config.yaml
d_model: 96
d_mlp: 384
vocab_size: 810
norm: "layernorm"
norm_place: "pre"
rope_base: 10000.0
qk_norm: false
attn_scale: 0.177
warmup_steps: 200
Each number is 500 + 40 x the weight over its row's rms, rounded and kept within 0 to 999. Layers, rows and columns count from 0. Numbers have three digits each. The size before them is the row's rms in percent of the matrix's.

# o: layer 8 attention output (transposed), 64x96, rms 0.368, rows 2-22,33-54, columns 0-95
# v: layer 8 attention value, 32x96, rms 0.185, rows 2-22, columns 0-95
o33 105:507524435475585552422550518488505499475505532435510536454483498487539527485510524532522518584520524506501480509485490520510465515486470459461487515461490526433535407517427556428486466537605475561558455462552521494513522602491512483543427424525527486554483503515474521442523541503494562510
v2 115:519550523514421501498556565490487496516497520479530519457503486464501423512514485540470489460449466526515557556524495599493538480537549413480505439529488488505453493528518566495539565445513477472506589474527514544550468532502451540517491501478506622544459485449461440601488472450485493479
o2 115:473440550593502540484513404449541568474516526419511421453497479550464515538509481511510509464449495598492474561509491498475537492501535524495617515529521499511543502522501523442467526576483484512466450541491524500470529456536561562449426470502489543503495485478441564500505489494444487460
o34 096:483492494494488490528484534526526478558484507532467559561469486499537469502478498551543457586413551512544467394539476489540468487522419508597487483552531557507435486515474443590519462475434517533493477472544534545478505520479564502477553442511467514453484508512525466561545552539497500573
v3 113:506433428466473543552515435560538426517513511574492477502408465542500504554500495503530535462512480472486491506561544512461477534487428536477479494477452503550520559520509559517487550520474543467491549547530486551577426518402474494592447507473576442492466442514516498470491534526504487487
o3 111:471531396480499476564465465559530495514487595472419539514482484504498513462526526399589497556543451514452483503504457503478478499439473499532592485469513554483525474529572511513515517505451563439490523513422551498491513469522445478480514481459505508539493534567434491577521559494503511492
o35 087:477469555552490525505524460519494472505565464493530521476535570586517549453435496509468505448560500523480467537430494502521491483481575515510541538471472533439550465521482455440479478543552463551561517451525483521565561533518508502451415507398506535518526477444496509520508442455401520526
v4 096:527615567494485506488488552501482520508575533502522564402499491538476457477480417519538497447459519436503497530481487463542547458496454508541515409503565516499542506517504444489550576491531502501512451524515594506517527397564510460511500502539507523536508532480470433493566514484490476454
o4 096:492441426608573576458493505412546531442508448505454422490494484476454476517472516536450441528472454491518521453553458489517454518515516489512516477618516510519476534464510498521495507493464491582520448491504541529500514549500516466506551475469517478428475500609498507457536512474445521480
o36 106:489507552442499529516459485487552517487468496487530472510531528540511530522527428494518576514335579498466483524573521571438534454487563521465488531459520540514521520482474446503459494507526512471461555550526419515464484451508525578479412530477488536489512486509486476542428511506519481446
v5 109:528466476433525507541552513486528512531521519570468492517479464456484427481454472474488609391494535468490548512470483508470443436404474515465500453537497525512477480582511513428574490505463589557532510492528505513497504507470540538453480442442517425498558517525484512465458504490541530458
o5 095:493397535510470558531499555454481543554528568525470539449506484455523494556474536416506447539512514499442532476473409533535507558506496563517478531526477502535522518586569564425514521492508537483539523495458545514493403497545499524433416512513493504534531478561527548518477522490466511479
o37 117:475554505491432465445455500537493486476522490518556527484480485556575462510552522509527548495513528508487487548481513475502525486517596501538531514498555521473545499449448458593551507437582355477507506481428449505523510479435487542575522512474505450478510466512456559482521508435526487545
v6 108:523558490508434491494523557537545528431518462515556485437525515477500528527405427524450485456449487546543494551497536473496471416521540540502473498430515511471483500522492542520465425485484502496533509508597503504494503528469493492577460529536549563453501491494579541503505607449420487527
o6 106:488540523468424542534504501470508534507548499453538508556462499538453533439510466440481427485449483504532515483508423409479472523514505618505557476540518466429454416551503461528555489560485526513545456474528527512469557579516567546569530490508486541451524460462504503499509467504509542523
o38 106:464454502538554508541507364456475497583485553500451529524524504432517517525505496526541543519451421533529497449500516545450471472452517461497497497529466555487572510478535505492482537518535539482497534462465514534539536438566482482408478440453483485579468560509487530525481589503541519459
v7 104:529487544545501479525524459501477512499515507473441493414503528527552467464506395532494510545477600431449511504509528569540496500509488502512547445427450459495542522509469491553570464447475546470513507531524448577488482519544522484485524490535506595497585465398459500557532491488538510521
o7 108:508513449446475489534406517483527517494525600493462428550489511476530528474492423495464472504524533515517525398507565523468418438502550482480498492492483502548522535544514510516530490556491480518559473513487513528535544516605535419490538520534551535513525424492472592434534476544474486485
o39 092:529488471470528538472557539513474483480481428442535511489477483516430419532556575464507532503517439513460461499490500489451523562487513520491517543524566451558459463416491434534475552467487463554483487535484498462480485481444575576476487534606458480497567546481551504527521467563444527486
v8 104:525506436560527486510584529487490512431487444539510540458495455469499478447474460586475528521466516511508503533514525561484469491463530424539610488493491496494526519505405553578511501484517497482441453548526460469507466540469591527391563486560486484545476499518480441490486521472476462504
o8 108:528436442499536451505554486501473487534593534476536482513488470504502441537469445492514527524449475486440479451544496511498416456462610489475518520531457538512548474509462466416494514467556486525566446487471585492500491479460559512474437516564428450531500485521464474445502426542521457482
o40 100:501511506503489518468458502490436516533484539514458477458563527458500520419480426496495377507556471422482547521469470525573503561452454526584549561507538517482488531498515509521462497591472512442549517530531475497462529480527543447508525451516532486507573530470445429422507469515461505536
v9 095:542460522518437514523487467427517503543527543462471575514529479477507517540522519492431423496492499523560470480484504475512437481493553593511484595485457450492467517420465524452455464476538565550543510480454462510489454506574462458524568574503501468435527493497529547468484447468450531434
o9 109:538517502471435517484531557484444464530508528469509484512518530522535571507418554474519517480461505549475490579405496464528484555514508519463490488454511458541563456500581485522547471554570544493498475530478493490602508500459431424519517552562494553517440451464501532523448550425477510508
o41 087:497488543509543494574474486494569494439488465492488452435441471467492500521642432492454528490485475483484468489601521558436538510483526518473496524561543500483497477506479473441500474461452526450478513478536549516403545481555490512465586463446492466465514520520558461509553441529479501480
v10 101:510460494433456480493433455550498392526500495490543537493488541553549501481492461494601551534534530531507481494427469477557528460566456517465496547544529474590506456471525505464480518513480472488499488458426460444451568501500544494502491590542498504515429516497514414503512452442511452483
o10 110:466515556497476511540500479470551477439550488486529451466537558551505513481489405478538485489520507456496551484471510543494560433437552420561453503529479518510495513469559505574499531503539530494567452533485544485493490468425540548591554527480472458483453515520520423578489472555516451563
o42 090:487487483463509522475465510501485495532505492480522533524529507523445592531620630520485522468455527562552438576536488540430492525576491550532475538447501457455491487516538468523546464483560470534545523574548488482521507542494396495550476475484527531475526517500518568501505501468538517487
v11 109:481517440504473550526477435584504456463493588553558447519565492497520483511489528537451511443542488513505544501496577447553545472347507467513484477500398540554509529467500507483501464459457512514471557521459546507498496493480559423494491466489541560465485534499498460443491534506493502491
o11 099:486502561548476535527493494443562492474565508536564452474576517520524491472541496500524517528620535517465456502476539510514523442460480550509560554589491503461549427457537441476572477467490460458507542462489486463558529526512458513487475520482607521441486471523488516457548512434534504468
o43 084:455414468483475547484526470547539472529521528517478483499518485477571551503533479521500479514582511448418517494504476492511545509485546522475583476458512532467484470613483427486502527606501518531540468497535544518490521485505451481487517559562464461602552464569493430552486541512486484548
v12 099:481505513501567568446539455432473457528609453531555523462520517460453421551470514503472491518491477483451541536491539494466477507496446518524473441522485472507440452484553582501506545511489429536473451578558494532556554566469578529451511507537450493498459516438535452502512487473500537489
o12 100:421443522487576536508522469493589532497511495552424536494514491487456508473447545531422502549458582452520546491471506514562467465480511540459540547460493515542498485506415493439455476508555460546483479504483496478499583509465552534447573461487464442517518532482490524496496477491443603464
o44 099:506556507567439535508486495465463489499537532415531479518509444534566524502541484437563501437601492486502481546497428497509523497495525450489485588544461488401522453505517482491515417486475548507521507501541537471569536538508450476552430478447559462477465505546468539491485494525495417529
v13 094:524573437466468579505418546469440431498477504511534524502523539449521566531507527521463580511529437509566437504501471450481472472504524532465449479514530557431482489508526519403452516538497450573437495500492519520428485540503505453506574494522524477486522515439542540496477487490521579544
o13 112:471570504512486576468507525497504476455562423488558540513510565444447501507465548536536498408486464489528529542459481487511490517480468440489463448491484437507451440505541456396469509500539479504439509498482452506483492549498483462446497453502499461584469513475472432498411480498529600542
o45 083:456414537535527449552496496471515551549516520520455451494551512519525560496532471437549440468515577548503495474530515455464482517524551508437567554465467487465552521482499555552577448496450507528552455503531484463517478517493544510461492513540542522479488452526458578537549568505482394447
v14 094:600473528475560467433465486445517521464535521490478487508473467526553464581467458504477472523475488540493549545508512503557580531468504524543489461478526517440506430506446552565587541568460546456492497541560494467504465442488472450477473446537475472424469547476567481483506515467524429498
o14 100:568440505444535533463486468453508505549542537557431526548498488480481481465510527557464505559504529486480515425557436459462480466434450544515479506547476520438481432490473463485505500551481527461498484467478595455554585460518507457453472465509464456476565510492568472458505480476576433529
o46 089:478546513549433471541489494518543481452512453513531497486471522440518513486505523414530547460449525487517455472432521475507487460566519486472526513459504501518506572511550585447499507414523453514568495455509395528431458515553425555491553589524507530497492470485520555516549491545498518429
v15 093:568507542435469513490536502541517532536444491505545489479509510439514445577458512475500547511487578468473530561470505488551427547515559537519483501475432601537556513471465534503540551427433507479541495599501515465520498550427462467478524475518511511435494440490494472473530469455564533492
o15 107:544518520476370538513451504524501495469541517542477539499489540456529435538447448471514501495564573510501466510472450481545509496513464502498505463556461535472480462475462551446513468572521572570563566506474573440487551533572543519497494501415508473433463532507459480550503529467511469532
o47 092:465432517530606474469583510464515460456489467441545463472516462582513484526524511581474507523445481496468587468550500469499498468514570481493584553570549460511506476523544468501484503524426482504502458473459486520522529494501589487558518491531443507575541490460556538507524496452456534501
v16 091:532533536534430523400453549468573512438543511452526458478535531490487503479551453502485533549491513526404466511543541520494565459555506428509548491504488479485507472450467512495518461563448517508429511456525530525545436429467457547455535505548472468458492452536466506572502520581477491538
o16 092:503525484504521555433437413454499579498516503568470520454462533478519537532539498510481494512502525538519513416521544535465463447498509509482479543503503498507477509500444488406541563497442555514451460485522437537419475466531464549473439481521563571458447498514535486489574515527469470398
o48 103:533531471566541404521577501460511502525550434521491440578513514460450419493417484472550497476545444497524553518545482490449493520488454523511491465541441455450551527536549485507477509441517463439495473517522504520501522540541489468500567447460449508560543561482564471478450496460567525511
v17 108:542529520476453562532487439436495524520490512550474500493482475467532521525515459505447534502494558506499447513489542521490502502485449480561516548617486449441531486489551587507548516510486484464501536431562521483548511553456566488544510483498476515437582480476502487417511589420491432557
o17 121:536562448491520532551559468435501468481507547497519488579518521453530467591500516454458458514589475488501499496417477474465524540445500526520480512518537497437505467520466461478511488488549550437451477524450488487538534399494569519504516496475460509517498532474547572469433515540426401512
o49 091:435493580546469476495460587522514554592477528531495447479462472519462462392473481502521481494503508470520543469550456525559471473451550514430526434437482483515508518569475481451405510501490471549473545453442444539502468490543435472468465506552526505521488528482452492496523511517545558464
v18 100:482473434530512376554508517556548474506503541485459518530555505484547499557557551449533520465597492524491509439523517449477529472414453512486490542528487578469488556575493450548488526522497547477479487530526444527521454535471466498438454539480461461526511546520557455477461447502525440486
o18 102:521516504470443546531561531496459427547480520526480505534514515471559517515524538497547530490404559544459430424523550483472472498473432520489505544488488591447534561514514544519459551487455463458524493540500475453483501458492377505539508486513520509518536548514508450467506521498605429525
o50 106:490454521490489435531452460433516559484508505497447506484497461542524451481478461558468472545599533475523503521511468512546507457579589482473492461559484500542457480481475461529534480541523517542536506456488557538445546484520576541448446429513528478476475362493499573460480502526473496493
v19 102:508510496482481441447495517431528487477500500481561568498574476465534521521525513532543549588476517489546523558558468522428559492551466429536514467492477471525438556494480457484515452482521534469535506493471505497384452475518533552484446445559592488495449527564468506488560446538505463504
o19 106:442520493508595511443551508483478539522552504480512458521521508478453455541509450482477478528470498536500538493542562543496558481526511476519529546540501535461419491505503520513576528492558496462472511524535493536439576522421452556538400460597548427420546499503556487523503529511547497476
o51 102:531464517482516523556479458532491409510528481515477525483506508583430509465516476499412534457484472523489473450422503479465433537558530542477485508528574450562454547474472455508510503455436534521534444475528502467496449423487500433510542554471454525451421477473494536476547469448423535475
v20 098:591529577509475534499540444520494530553509429464487535476475482446530510534557444519487489436504512542433482489484529463545470568481435555445515486454515481498493455477507576485551472483572432458507468516498486486481507492502507511562471480598458492569505512493508562446474517381503469535
o20 103:528600430537531550500507512485450486531539505445496504509483511556441493524437453463459561530506554446551470532466466479459488521429534501552509455486489481458456507571389498555519475489512456571446483532480541495552476525545585466560529514528466460460489564497475468447516539485474518465
o52 091:505412508493513452536477530484602527461474510506541518564519496442518556377509604529561471540572507439500563538508538543507577463527524527429493519485470503532492494504484476552548486469532501455511476484476475543480574468444451530503452482478471480505556440524516559492511509542477506480
v21 098:491510496494534532538464574501500472450488478513453505544445455505567586481465481486525480493526547527492473409530483470409511448460597519535484479601469507515492515497422457483496494469524538478540515494479512474512468452535522489515477505536565443477488602510557549450488475555467578442
o21 100:520546491462505526536542548536494476488487517501506542416489487526442543537516511469531570536552466488450450502541490474498432581473426485485462506505511508573463500490577477527514560451512517416453561494472525472457480578462499551484446536549515570456472509500606489478518496437551444510
o53 088:441394537498531496514460468528529541517507462422547476510548489460515511473592532497560460482461488473585484453535502537493538451493443475534502565483574547441519476479580484514439454510426498517471466533525512475475484438500468498487500475520468445501523461498422464565537476553575512481
v22 094:527562544518511529518539560439444533473502466510480469493547529513544503497474519431583459463450465467571468498548518496535562467565503470547539506489550499473550515523527465429469472510532572566499482543548484481477556549510524491495468460465498459517474450494541577385436462490550554465
o22 102:438497511537493449520475501559516401513533461478486554484465471404521606546457482504544501497496499481489535471505444449496545610504478451473511525520462493504454469533514505459490385489485464517481463470564492482466511499479587534566480471573481478453507442520574499459474503502499537513
o54 086:506582493485478526510468518491576514488593484532542476499454499555397445508534431493403502573440536517471491516467506526504506460475537550466463456490515480546446538505519520608460506503527503546479476480484517525471516531570475534485507564489466540513555605474466443542508503510493456466